config = dict(
    n_layer=8,
    n_head=3,
    n_kv_head=3,
    head_dim=64,
    d_mlp=320,
    vocab_size=2635,
    norm='rmsnorm',
    rope_fraction=1.0,
    init_std_qkv=0.0616,
    init_std_o=0.0126,
    init_std_down=0.00973,
    weight_decay=0.35,
    decay_fraction=0.667,
)
Each number is 128 + 32 x the weight over its row's rms, rounded and kept within 0 to 255. Layers, rows and columns count from 0. The size above them is the row's rms in percent of the matrix's.

# layer 4 attention output, 128x192, rms 0.0607, rows 0-32, columns 96-191
size [ 93  99 121 114 102 105  82  79  98  97  89  93 103 106  78  93 155 108  85  87 102  99  99 103  84 102  91 114  98 107 101  86  93]
[[140 120 132 116 126 168 184 184 147 105 120 119 110 114 118 154 152 127 225 163 114 141 114 122  58 183 138  65 107 176 136 106 178 143 146 142 114  97 165 154 135 141 105 105 128 128 135 126  72 160  87 140  98 146  76 150 120  87  79 116  83 169 133 177 108 112 118 130 167  82  95 145 134 109  65 122 108 153 147 142 125 195 142 109 119 198 150 146 142 194 156 107 108 117 114 106]
 [147 164 132 101 139 109 148 110 100 138 145 140 105 163 107 140 189 107 129 120 200  90  96 126 137  92 117 155 106 123  73 137 129 138 116 117 151 116 133  95 141 122 141 110 111  99 113 157 102  79  87  52 103 144 151 116 122 120  79 217 179 133 150 182 110 121 100 110 121  89 159 119 221 116  84 162 132 149 138 162  65 206 154 180 111 139 124 131  93 107  80 174 169 106 189  97]
 [143  86 146 121 168  86 150 142 104 189 148 132 149 162 132 124 207 116 127 139 163 187 154 156 129 106 113 162 132  98 131 111 147 132 216  96 110 132 142 127 110 147 133 113 118 107 125  98 134 143 163 147 125 148 101 172 115  76 147  94 140 177  88  80  94 140 102 121 134  85 166 155 151 103 119 148 123 148 120  93 143 179 151 109 147 147  77 128 134 124 136  83 133 120 151 121]
 [134 109 105 137 138 113 143 139 154 113  90 126 110 109  88 132  78 124 178  65 148  78 137  85 122 114 168 117 137 146  99 131 168 108 104 162 102 146 118 173 145 127 121 122 113 163 156 169 120  78 100 158  97 101 143 131 118 107 174 152 135 124 127 146 102 125 132 156 161 152 116 113 120  68 163 110 129  88 143 124 211 130 146 111 199 145 114 172 128 128 157 143  75 134 116  97]
 [135 123 174 142 193 148 140  67  82 125 157  96 173 125 157 109 100 149 126 153 130 158 118 131 152 134 175 138 141 143 191 139  81 167 120  87 163 182 108  91 217 128 137  89  82  31 106 106 121 144 112 160 156 200 111 137  73 144  84  95  69 140 143 176 128 132 123 140 169 145 152 147 181 120 112 106 102 140  68 116 119 140 130 129  79 156 120 115  96 159 152  65 129 136  90 150]
 [137 143  75 150 130 116  96 130 131 113  92 117 145 148 137  98 133 115 117 120 142 126 107 136 117 122 114  98 144  89 121 136 131 142 115  85 126 153  96  96 137  87 105 138 105 140  97  69 139  80 140  96 174 131 131  89 118  76  82  77 142 103  97 167 114  65  66 121 104 158 140 141 144 126 104 214 159 138 143 150 126 108  76  97 122  89 159 130 160 107  79 130  99  65 131 165]
 [149 113 158  91  92 131 124 127 133 134 181 116  83  86 127 110 123 149 178  74  99  56  84 138 175 163 121  58 143 106 135 145 137 138 100 137  95  92 153 116 138 150 133 122 172 103 165 143 162 161 121 116  97 127 156  66 136 122 110  81  86 143 158 113 108 153 127 121  70 114 154 108 118 143 184 109 148  94  60 134 121 146 175 106 121  35 143 123 129 140  58  75 164 125 113 139]
 [163  92 121 172 128 128  89 150 174 104  99 146  62 131 151 142 130  98  89  74 124 140 121 129 149  96 112  95 198  96 164 111 116 164 123 123 165 137 100 134 156 106 134 135 139  95 110  98  83 139 155 108 108  97 109 169  52 127 132 145  77  67 177 188 178 152 136 109 141 147  78 133  64 160  78  91  84 120 165  98 115 110 119 140 167 147 163 172  93 150 154 147  52 160  91 139]
 [146 172 138  71 132 138 152 130  93 125  86 168 109 126  88 154 145  91 145  51 125 165 151 154 136 158 126 159 114 123 150  99 162 127 147 137 109 125 146 130 165 106 106 138 179 142 142 156 133  99 136 144 139 149 124 160 141 130 102 101 163 145  99  64  94 131 167 199  76 127 140 183 115  98 101 119 142 167  79 118 166  69 167 158  93 125 101 104 200 138 156  42 124 112 113 130]
 [114 141 107 118 157 110 146 113 116 157 138  76 166  57 117 120  79 108 140 168 161 144 125  86 171 100 141 168  97 139 161 178 140 140 159 142 124 125 122 110 111  98 154 131 151 126 151 122 136  97  87 171 119  72 186 137 141 148 220 109 120 174 151  96 123 141 124 110 125 180  98 173  92 148 130 109 140  95 150 119 200  73  97 116 161 137  77 182 149  88 185 160 124 123 145 115]
 [123 132 116 160 138 125  97 135 124 138 124 171 115 112  61 123 178  91 124 133  94  97  79 134 141 110 174 122 127 157 107 136 111  98  86 147 110  72 197 151 113 153 118 142 118 115 141 165 126 172 172 127 104 114 110 147 161 145 138 143 119 150 154 140 141 182 110 120 122 106 117 140 138 146 126 142 120 126  60 127 133 153 154 148 160 111 172 140 143 131 124 146 126 142 107  96]
 [168 138 135  83 115  88 145 202 169 138 113 142 122 137  96 146 148 150  70  63 149 147 184 170 134 104  82 176 133  77 119 109 103 173  99 137  95 115 128 130 172 101  77 181 162 104 135 122 132 155 135  86 136 129 139 101 179 131 112 141 163 127 176 141 151 125  41 151 157 120 140  81 140 165 126 132 106  68 110 162  94 135 125 140 106 186 192 147 156  92 132 103 131 170 148  95]
 [115 109  61 202  99 152  98 166 150  95 103  77 121  88 184 135  63  89 138 108 134  96 132  75 143  94 185 116  95 220 146 140 139 127 109 147 127 102 139  96 157 119 102 124 126 111 151  87 117 154 153 158 133 126 124 153  66  95 146  84  99 110 107 128 116 148 111 190 161  74 106 120  82  99  96 127  97 101 152 106  88 170 137 151 112 119 131 136 165 152 114  82 127 116 127 125]
 [ 90 138 136  84  99 146 119 121 103 103 137 100 101 134 138 117 164 107 156 110  80 152 152 123  87 143 115  76 159  91 139 125 200 166 173  99  81 107 127 172 128  89 110 171 117 123 168 109 121 139 147 114 139 113 115  74 118 135 148 154 118 145 154 109 163 127 173 157 157 152 139 151 147 153 158 123  97 113 115 137 108 136 132 134  92 160 102 131  95  78 149  79 134 117 149 122]
 [118  99  79 147 180 134 100 144 114  95 101 103 161 106 167  91 132 130  88 154 100 126 109 104  75 120 166 139 121 198 162 162 121 149 103 151 146 141 206 124 206 115 135 139 141 141 132  42  80 160 159 108 174 130 114 157 100  98 181  99 101 169 105 125 128 112 147  95 169  74  88 119  73 118 102  70 121 132 115 140 196  75 107 125 100 113 113 135 172 107 151 106 122 147 120 109]
 [148 130 151 117  97 112 123  88 164 154 102 133 129 133 167 142  93 135 123 118 164 136 167 179 183  61 152 182 133  72 138 101  97 143  89 159  81  94 133  68 147 141 101 187 102 111 130 153 134 164 165 107 164 198  57 220 127 122 112 136 116 124 141 138 145 188  95  94 124  84 151 129 163 141 105  46 150 119 126 133 146 139 131 149  78 136  82 140 146 152 104  93 168 175 175 132]
 [155 119 188  78 188  97 101 145  99 145 103  88 141 176 166  94 143 110 109 140  99  83 120 169 128 107 118 123 166 121 143 146 189 117 118 108 144 127 127 140 112 136  95  90 131  94 117 103 107 129 143 134 120 128  93 141 113 136  82  82 166 122  96 123 114  79 122 130 132 127  76 160 160 174 138 139 138 141 153 123 146 108 138 126 145 115 131 103 136 111 153 122  98 152 128 121]
 [109 173 146 119 133 117  86 103 105 134 193  75 140 131 109  78 140 121  91 156 118 156 159  93  85 121 195 100 162 163  80 146 113 192 152  57 155 147 117  96 173 124 115 124 136  97  71 126 132 127 176 125 144 144 146 102 147 113 135  88  84 116 135 118 108 154 166 211 150 170 150 129 109 153 106 143 111 140 111 154 143 118 120 120  45 154 162  59 131 146 185  80 105 115 114 115]
 [102 125 175 158 208 130 119 116 105 146 124 136 183 134 108 126 131 138  91 200 108 123 136 137 146  85 155 118 153 138 141 121 125 172  90 135 141 139 200  77 171  84 152 143 125 155 143 157 132  77 137 116 170 145 120 150  86 147 153 163 112 144 127 127 128 130 151 137 185 137 143  97 110 128 148 133  74  94  99 114 101  84 107 127  80 153 145 151 117 152 144  67 129 134  92 104]
 [103  81 126 139 164 172 153 107 112  49 108  98 101 168 117 131  29 156 135 147 151  92 135  91 171 105 129 115 153 166 160 140  96 121 104 157 124 131  87 133 122  65  75 119 156 187  96  73 134 194 154 106 128 107  91  40 150 132 111  82 130 122 110 177 171 108 208 110  77 108 105 149 119 190 115 142 171 138 178 168 125  97 160 117 126 124 152  84 151 115 171 191 169 114 152 119]
 [119 140  90 174 138  84 100 120 104 135  45 142 134 129 118 138 126 117  88 120 169 139 157 105  94  53 113 149  90 127  99 112  98 128 118 171  87 109 136 114 144 163 180 146  76 125 194 117 111 152 116 177 156 112 118 176 104  92 169  94 124 122  81 134 124 142 112  67 123  60 118 107 110 106 186  67 116  88 139 115 142 165 158 153 125 162  94 150 158 153 105  98 155 134 160  90]
 [141 109 113 112 110 117 112 117  99 143 144 143 144 135 136 150 131  52 159 148 124 104 118 139  74 170 145 116 146 122 100  88 170 150 112 134 105 114 157  80 103 145 135 130  76  71 185 108 124 121 104 125 144 100 174 103 139  91 139 103 125 122 136 163 149  70  88  95 109 111 149 149 155 127 128 147 152 167 143 142  81 185 144 158 122 121 114 131 188 123  89 158 153 121 169 116]
 [123 154 102 133 142 125 104 111 139 144  65 108 127 105 142  72 130  99 163 136  86 108 127  93 153 115 118 159  78 103 130 197 172 199 113 127 103  84 109 117 171 144 168 118  65 102 203  80 129 175 139 117 114 114  90 107  53  88 102  78  78 115  91 161 213 136 171  68 176 123  83 114 112 186 119 148  81 119 190 146  94 157 157 153 145 183 119 177 113 134 132 119 117 194 111 175]
 [113 200 183  72 113  91  72 129 130 147 191 118  69 133  43  95 153 121  75 190 126 148 117 123  85 145 139  87 149 139  83 166 131 153  96 123 105 112 151  92 131 107 135 144 147 142 100 152 106  92 115 141 155 110 134 141 137 128 123 135 162 116 174 124 106  83  94 148 140 125 164  95 204  83 156 162 160 128 165 124  82 158 129 129 110 128 168 105 118 121 149 123 131 121 162  90]
 [162 122 123 108 153  76 145 107 117 131 138 121 164 121  54 148 166 110 105  87 116 137 165 113 128 126 128 129 121 116 110 164 129  87 138 154  88 162 123 134 175 105 117 149 117  92 127 136 169 166 156 155 108 153 161  98 153 159 153 170 145 133 168  95 130 146  41 164 128 105 180 112 126 119 154 108 138 106 100  95 146  67 105 137 133 105 108  45 146 123 112  87 125 144  89 133]
 [170 160 133 103  86 124 112 100 149 190 125 108 108 114 165 129 134 120 126 124 134 148 146 144 113 103 106 155 140  98 136 147  79 164 132 126  99  92  98 130 130 137 137 200  83 117 155  89  55 141 139  75 100 171  88 173 150 117  93  99 140 170 119 159 145 128 123  67 102  84 132 107 110 176 125  93 130  51 134  94 109 180 160 142 167 166 166 178 136 121  97 133 134 124 160 119]
 [121 141 119 120 125 125 151 120 120 117 172 131  84 108 132  97 122 125 176 105  95  89 122 149 132 163 141  87 170 108 114 138 106 118 133 191  54 128 128 127 127 119 147 177  94 141 132 183 142 205 168 116 134 133 144 105 139 136 143 190 149 119 207 160 179 187 189 114 111 141 134  96 177 169  95  88  79 103 128 187  96  91 178 170 147 173 143 139 102 167 143 151 176 176 101 119]
 [134  42  92 168 133  94 100 151 197 130 103  85 128 133 143 125 114 103 164 129 148  98 139 110 156  95 172 156  62 184 149 187 139 141 122 133 187 133 114 141 146  67  99 107 106 116 110 110 160 124 115 108  92 125 138 130 116 152  87 113 143 137 115 147 142 131 107 144 139 137 146 143 143 174 112 183 110 191 171 198  83 131 105 144 138 185 173 138 103 150 153 168  91 130 159 126]
 [146 180  92 123 129 146 126  78 190 122 147 126 101  98 124 126 102 148 182 122  96  71  76 112  73 150 170  72  97 184  90 129 116 148  65 156 122 129 156 120 167 110 165 149  80 104 168 172 110 104 118 163 180 155 156 145 154 139  99 108 116 142 136 155 165 119 127 163 119 139 165 138 138 151 130 167 125 114  79 149 101  76 121 198 106 127 151 152 141 186 116 125 182  91 123 161]
 [ 99 100  98 228 176  90 100 138 126  81 132  80 132 111 145 140 100 144 137 150 123 130 138 103 113  64 133 148  98 171 122 178 152 163 124 100 169 135 121 135 137 117 114 159 124 150 123 168 171 120 149 154 117 129 132 131 164 103  85  92  93 182  90 173 112 100 100 106 107 158 151  99  84 161 135 142 137 141 131 181 153 116  96 118 171 176 184 110 138 180 140 154 132 131 132 127]
 [ 34 174 131 161 149 110  96  92 164 176 161 140 115 126 162 138  99 144 108 154 116 107 113 135 180  59 158 143 144 149 109 145  85 126 190 104 126 136 154 134 111 113 147 133 109 175  91 195  98 118 143  70 129  98  53 123 162 154 115 168 100 112 160 126 160 187 134 136 116 124 126 158 149 147 110 102 105 141 129 119 156 130 113 142 118  85  91 135  34 138 186 182 140 130 151 100]
 [157 145 118 150 100 105 135 161 142 125 138  49 142  92 147 122 135  84 105 168 101 149 161 106 107 106 110  98 139 136 111 112 135 149 134 144 121 119 135  89 110 105 126 167 110  24 119 123 113 162 204 122 197 124  70 160  51 104  63 108 171 104  90 129 172 156 110  54 111 111 156 179 130 184  90 159 114 133 201 148 144  82 158 120 101 115 122 151 170 182 189 164 132 134 145 146]
 [191 181 150  92 121 142 148 128 106 163 107 157 124 110  76 124 200 140 128  81  99 138  93 118 119 195  96 113  96 124 107 117  83 125 170 128  83 130 112 136 142 101 108 143 132 114  87 116 179  95 146 128 161 129 112 126 119  66 227 125 175 162 115 118 130 120 113 103 121 167  83  89 141 126 110 138 131  68 138 171 141  86  83 115  89 127  88 110 151  86 125 116 166 121 132 142]]